{"vocab_size": 2048, "norm": "rmsnorm", "positions": "rope", "bias": "none", "tie_word_embeddings": false, "lr_mult_o": 1.35, "lr_head": 0.0053, "warmup_steps": 200, "decay_shape": "linear", "batch_tokens": 262144, "doc_mask": true}
Each number is 500 + 25 x the weight over the matrix's rms, rounded and kept within 0 to 999. Layers, rows and columns count from 0. Numbers have three digits each.

# gate: layer 7 MLP gate, 1216x448, rms 0.0948, rows 425-443, columns 0-111
# up: layer 7 MLP up, 1216x448, rms 0.101, rows 425-443, columns 0-111
# down: layer 7 MLP down (transposed), 1216x448, rms 0.0932, rows 425-442, columns 0-111
gate425:502439498533511498458457534457482507464503486512514541509525499484466506461513485527479491480448466505472486495551499510510484482537508455465546511564473510516487486482538477478484485564470495523474513516494523505531493510489507526524542507500542477518502491509497507460520501541525495495465503507461535490507486508494487487527484492536
up425:466510510443486525516518522496482491495519522513473503512502487481520469489503554483492509543519490515475554496482518492547515477472495577446528532467514479509503475540497504486498522529478528488521483500487478481498487493493500489472489504500520531497518509455514450516525500557527492500517500470524536497532515523559477486532512494480
down425:480505419471494534479448492519534503482480479476525516480515542548491523531497528489499510507437497504516467520493508477521529495524460505485532480465478521534470518486496485476494554555503485540492470474484433498542489484539512522475485467535523464520521512490458494489500445517534482481499517500493514505472504503462459529493502481488
gate426:444519528522472529504491499474515492511550478541510503509481512481508506487527471488472491515538494506509543526500500537519487483520492504520467453452477510534494508458491479467531496502457442492512478495502518473507536519477487492517534537481476499506457503538492475486503457480514442471468455500448485535468513496474476536526510522492
up426:497492466520526467476524468506507500539469463494533497496498513546452488496492505484526498482500497561497486498510493557568506505500495510521511500513491447481507505480479526504562506559515512523453462501512502494522464516474490513492513489435481525503413507514502485520521493535507474493484505502506514468464480511520494444492518504488
down426:529531504516533500470473535509472492478462502477505498486534543470503514529467521496492507508501519545513497494535476512446521524502522506478515499500503472471526497564497470462449489499524512514512519476500494506513507492450544505493494532497482519503478518486501481512475520534490492503514477463498459491516453494490530490531468550511
gate427:467492496529544469496446499556483460497466523483463497515500502496521492450472489523462516510500518469466494470485561501563484510523496480549494468510550542510468543502477509540487501519458491480478500487505482473513492501511516534465494518488541483475553497469510525516486485472511484482486520514503464484499501535488507546515499498488
up427:515483494492471481512506480545486545504477465452568518498521509528511486520457513482503519494481511502514475478511474518465534487526486474539499545522530486475474520525512497499515492490493437522575421529478543438507511486467519534506521521490469519483533502528496496477453494505467459448535548497519473485562479464510487539484475545526
down427:467519499530523508474536509499458497499515530537470504455499468507480484532524514525511477480468534477523511534521461501472524548538469464455509517484552541501481453482532493467485492541522498450515516522499467534489487511531492498524481511490492490454467505508476492480487588543506513486501474498487478499456518513535496500526490493497
gate428:487489493502465488489512491468463508493503458535488503479459499509519537503486454493485486471531512460482521495515468492501471510464490504480483472467510510501506492480521527510476534476503536504481505539528496493441485476486489499503530513512476532496515507532454499521513510524517515469493536491461528501470508477506483516495510545474
up428:478507501502507517518522471477526520556455527546477482545466463501488514509525518510509492497425453497560492517490486480505491465497453552497506484547503496510524522511503504546486467510467496516497488524509461498501463522493521503443516510491553501488457523519505504489489460488474485495486458457523471479471539500540495503499500470512
down428:507468530475555530500510541489512510536530488489512540495486479499513462521486538484504429523508469522482521527500509492493517490481462458498517494553476497485524453506482538537442490532502482501518498508457555514536475526485488538515475497496506449513496490465494469488472470546490509512510491497486481514476504509543495471514562491500
gate429:495515521462465511555465515522505489456509470565500479501479512455480532472494517515528458479473527529496492486475540474496495500474481507537462492492500533507499449484522506503506476509487532581469463480514472506495524466453494507485540497486502571489501466447543550513500501484513478510495508534512486431507510461502470556519519449477
up429:476506491472519522521532502513469510488495515512510502456521539526494483522479564438489536538470508491524508539500448555539474476477510516507553471515541518497511550541501498514493449512500452503486530502532511496473517490509495483543449492500466520509560547548492472524518495524513511511485515515531504467503485512447502534525516519511
down429:490515480502476500459520469500481488504504505493514464494562482486519481522508515436513478501529531480483505529471511499508525546512526509462533507541483495535490536514542485512517513503519502452482486499555500469494528490517486491529491502465465486502481509521514492507530503488481541505492519502533536461446489510539503496509491495520
gate430:479536524496498511520548482466506536503482522520511507483505555527476475506508498522446527494502483520510496545529502524501515539492543471508505479535485466509513479476509545478501504528503498530536484511507510488484527531459460481511523492495513458504514485524505515480500501507493529512483547479480474510480486548488478538512524522487
up430:524516494531535497469541493502525463484482542490494479495494508473504483561560481499476443527456504478487492466559547482519546495475500500512547494488509518513516491501470521537542497508480518513503483486502557547511596533471501514571450520465481529504528502486498519452499553516527511477477483529437472512501510513488454469472455489530
down430:492445421532508517475484497493508516501463513504507472440482498538531495532469506484507482552458516515520504477475469534509470461506508522537498512487511485508538471497503507494492532485517491512472515484497516532491495541520482517497474529509513498498525463481515523492454499461497495537527433503479499503451510478504510506515453483480
gate431:525521514531509476449518498510522533452523498507509494529485500539546526531506472489485486526485555499517534536467496461507481481530468518500514498478515464523519486483510491499456480511465496507507479515488485555511491496497509442548499492505483521486510502482494529503477492500527508498510491514547483497491498492505482495474495493457
up431:512519512528515525515480558523491546501521492481476521511479503529503516487495523516530502493490521448538450497509522501516496519477488510508505471479512480520470501494497501459502500497506546546484483503512525498508512520509512486523479497515488487512508510546511497514512515495503467541506489543495525516506516514497567472507460527512
down431:440480505476476494489497502515501493466524530480495482500518552525525518514512492461494474517482507479519491476495497490451493469504486467463548486466489533520527509473519534452505519479500508528529476456528522467495474512505496528553527490477512506478486530479451509545515500439494514557443504551524492553464476449441504527491516513485
gate432:518539501486530472450501539498536525516504493513491495526484490499520464477495534502491543517507470535505518518458512536516505482513538472512483507454513479506492478504491497466497471489514507512515500519536485518523467521560495513500474502511509511502470501465542516497492524513475483467496456519516529553505478504480499556494538516538
up432:499478520517483497503566493516507478507495500499445534457526480537482472508504487507539558473521480495526537494503470490501505507486537496505459486502516520486520517481538538465524462531516487485494489534458560482508493489515526540474500507478532499471475489461512488492504507458516490512486481517513466556514471492531525473482492504493
down432:476468479508458511502470474515502489501500489509501493493507514479519520462455515496470469495498508496491489514496481503535529490515493438522531469522513490507523474495475514515512514513487550527423492507473509476466522478495540502446496487457499454541522499554515487507494535468512490456496489497531526487497501486500556538510514486539
gate433:515496482489508502566472504521468555537527499513507499491495477508526556516516467498529436504493538517492483526494509473469462486517454480493477490495517531490468498526530461541552529571455465473507492502529486497480509471518500517493469512518513500531473481544525526451494454503521519471508468536518499516467505510521513431507514498476
up433:438504483520501475522494509551500543478528509486509501482505463513446501524489514483498509509535467513468477526482450547498488535524525466508502531496530517510520463453515474505479504509500465490529516512463518501523513523517498478519484521483469466561530472534456518510482523486503518482480518534538491497541560495482482497549515484473
down433:519528498470506497528457500494539519448502484473483512502452506491509515461511481441523481533465502501510498509515496477553500528501506483503506498474451502460529507468500496486504486513489496478475554496492486503491526493515504487473439474491478524532477516493473557470474487501469519526475490525564541495458514456468503536499480496555
gate434:514502486531504498504469506487465509492486475474537487487464511489485496520487501512490487462489519507500444536550519492514542498514491505515496512512502507519446503469482488524507484488555516504535445452486485510493464499521503520506485501504485487503510450537507496483529512510537514491535503469485521494495519518517480501513499520482
up434:500517488497497492492523502470522521476495509502484476472515459538475501474473501490500515462497492472498494487531442509465502515516497513528503518543510497446492495507461519433526532477474490504517557511489519481526532523520555504504444485539528514496487477510529502489515489538533518475514464518545515498465517494466511516476514478480
down434:508507495506489483494492522502518522514508535512508526462520491463511500503515471498507530467498493514456486484522509498505504472526529523568517488505511507512464545458478491503511558460536493469507481516557528484474532515492452547500513502479471525487534510490486504510489494497483496484495505491565486565516457481473512484457537486475
gate435:502511488487491472510522518525522492483456500527483514512501442440506534512553533492548498505475502443477471476470491505498514521512466522534492481474512525541535508526532496491487497517500514481485482530554501476514468501494456494478509527480506543507494469452458479489490502485498486496551495481472493513483477448486512495489472510475
up435:483498525561500576485481514504513532471519541493527508538469454527507527479477456501481491497532539451503494491479519504489508456535516517482504453468487535529501516522491523457486529478523464544514501519483536518510478480477517496469522487520535478464527478508483528550513465514490585476469462485476525491525530456503469489503506531506
down435:527440563519486547527455503494496512537481512483492448508495521499529503509498509522511516480495489517506510481468505514524488517485495468481511509487448477499474496532489479505526492526482504525569471538538422492477474491516503486509486479522497486468543509450487482493483514511523480514489511532500510521484500483463477544480524494511
gate436:483503498474494510465501513501531520515458476516501502522493491497500517484515483522466512475479525490493530514510519526511516503542442487491502572490524491509498462473469482531470510522470465475497497548504537484475470498524503532524517513540550558539506461522475459485478459488569464484493450496484504479483525525500528548496490521518
up436:500513491486503493475448535496524487546501546501553496461511525500476434556506504497505528463499509508482528482509468497506507488491529501539494477460510557516501455483485505502481535454438519523487555540512501534491462493524500585516483483508497482518449505514482456512486523497520448469456483536465528540516514475544487512506470462480
down436:495483551461519454486452516503497492499497538509468544476511507497512485484508529522497488526520481498480527523518501488500505480505546485534488531498481536506510516517557480482512497541558488514499504518511445510493493474570502508512512517457509497507473532516526459534535485555507466466487491487496482504488577530477541513456446517484
gate437:488499524477529485525483486498495497480569486445514466484475446489498547538503490514505555470505522512508545496499479479466538553542482531476478485488480501492516504481493460513485496539471501500513545481478539526506499483498525477481506491552458445519513516502535526506492529517479483484496506500478509496512502495490490529471523525502
up437:518491486515505512540505495486513454496497483486487486499472509513488464467470535502543485473437514516522493482478483480527476516520516471485508488511507454483476524491500497476510502488512497483520517489516483526495532486526487486525481514506505475546515505534534522494499511539485533489509490469507540515500526476511571524531497497509
down437:498480426470534513503502488483492471517493482518470462486525456476499525524546542505479535510501471480503534507492489485477493476479476467522449477517537513526507515508465500500499509481510515477474465477465479505518482504494520477502485513507512500497500517530479452479513489472532523574477459512473537478490508495501479515503487509496
gate438:539498505523464504492484531535477455438511504502489527490474575481505546501557490536481501507507466480479506517509504517499519514519542561521463473505523479495463424484504545497518521494499528468520489496496509472511502515486515486501504533431518478455491479449510433523506492522529516468466522485485502493492531493510527526531520487497
up438:526510485503494479487525523509536528524529470540516466521520529482502550527513498481496476496509467513522457513515494549487542491504500492508503540466508535479535524514500462512482490520481490502534495551483463493469566509488501536473529539479475480529485495517507498486471469468482479468503479540517506498482502461488504493474533510564
down438:480494457515563488472497511486552506519463509538489501465493507483546504499543480550436482470499524485518559530526503486463498503473499486526505468514478453481548502497492482518529523473486521529505549537482521491428542505486468512500501510520518516508509514545472514455485502489500487478554491484474472570512496490477527554496495502474
gate439:485539477500501523508498475496531527513516512526511537473503466457510512532533529492480514525455459527504498549485487466488512507495528468553468541481509489565470525453475505489492507491445500460458527496492515502528502490479516499475451530500525474465573497537536503484444505536472522496483543505490457502542510526497488458522501502497
up439:501531528525486507504503459514496561489498498531493549511507504461493505462495496500502486523473462500489533525472515534466475507514556532464532479472556471481530500515506436514479475501485501503509547473548509522508472484470494485498512473536556468491520492498510533487523523500472480479472516507552471528479509472484504508513528510476
down439:486520564468509486510528482498518508452489457499497478501507488545453494504494501487524519466527473481477499508508555501518490439532529495495524493465471500469516490519538510540491521507533471527541497492492535498504494526501526447515499487486513452495512510498476540474495454483495498463505525504477505535516516514491531522511504505488
gate440:550494488530470502472523528487495515495507532530485497477494487477524507526518527523518517541479477519529510480507498513509514465516478524454486577489506516512436485455457544481463511469493485529513523514496537444459520525450517501539470495521471501495508485504467464518506485547463488567524540504538462526506495494510526484510525582468
up440:480502533501516493551519458486513494477517523475512465544478505483504486515550509480506484537490522508531481521545534506470480490530526491500477518500542524496499515480503501496497452539510498520505479519521460497424513494471532516500482524485527463509468473470503504520498473469510497464516513501485532541438502538530518470512484506490
down440:544495522487560509537510498493478575517506458512494521489446516464532470512513523529505481463559524487539494488477504481450449497493529517503497494495499537545550492488510507512475516486514550505497492501473528526517483526544459524513506475506513514489501501473466486486491468491529476523458514507490500482546512499545488499547569491496
gate441:504486485465495488461485469541472489525493501515486467566509503474475544481512488486496494489506507464442500552556492499528542507508484445513503506491458518485481517519527552529514503487480511515531517467516489497538478534515504519494517505505516518508494486495484452521479453497479450464538537476495476504498509489517478481459507486511
up441:483460501521501501505524486454474476536486521481539496562483454491530498482509519482494428557502484523523499499545508532484431548454538510483483472471514500495469455517542500503505531510467468468472515519528492470509483516522496501493541517475451535491487477491491502480518499466478518461491535497504459511497512499512506555491466530493
down441:480478501479475498517509528550473513453531497525463521492505559487506516497463526497501522462508503544492509469495519510483490522513491553517533509483486463486476510493459530493553525533522507496545464483512476524465506508491536483463530471526520504483513470521479479520485505483496453521532507550513486486505430485475498465468509511554
gate442:501488523500474475514504498512501484490500518575471514459526496496490432510511512518535525507490464513523494521501494528564548506494458532440495453477498483531502528546499515499471515495507503510512517524496509524528530508532529467476501511500485535489498480462490491501504502485502499463483522530506520493523508502500483528536498572538
up442:461494521507509472513492523538462549515545470512493483534510494501548472468520497465450470492435503459469515487500508478521473521510524505464513482528496484533513506532539476509515517531518525508509516483492493489543495490483525464494471482461490510471531498489526504534488503478504500496501518523490532524531506488481484495500482496485
down442:513514521521500539497492477527464525515519505463485476484528530532497502495515510468480506460533508494483482539495545490503505482481490494502510530502566535514458455518479530477477512503501477532525491513469504495506480466523532526505526480513494498483522554473495513518495476503490474514485519474504489511479486512477533452490493522561
gate443:489483483480517515519487481476469541519489483530496513510523472515527480544461515503531497468516530524526494499484470458473482486523479520483528520481498504483485502508476533525486552472507502522520516519525503510530522525483502509460493506509503481526497464480529487462475520535463493508493493499514456440496542487477445477495507520515
up443:506514512487512485527482486504470516485472501543463506500471484480520530552504500504480502442560529544468497510498511511489480498473491459500468531531492489478527560493482501515489525534496504508503449522474525505491496496430564500456457464553502505513506518490559525497517470501494516538495519452513468511468502528461522441476515497521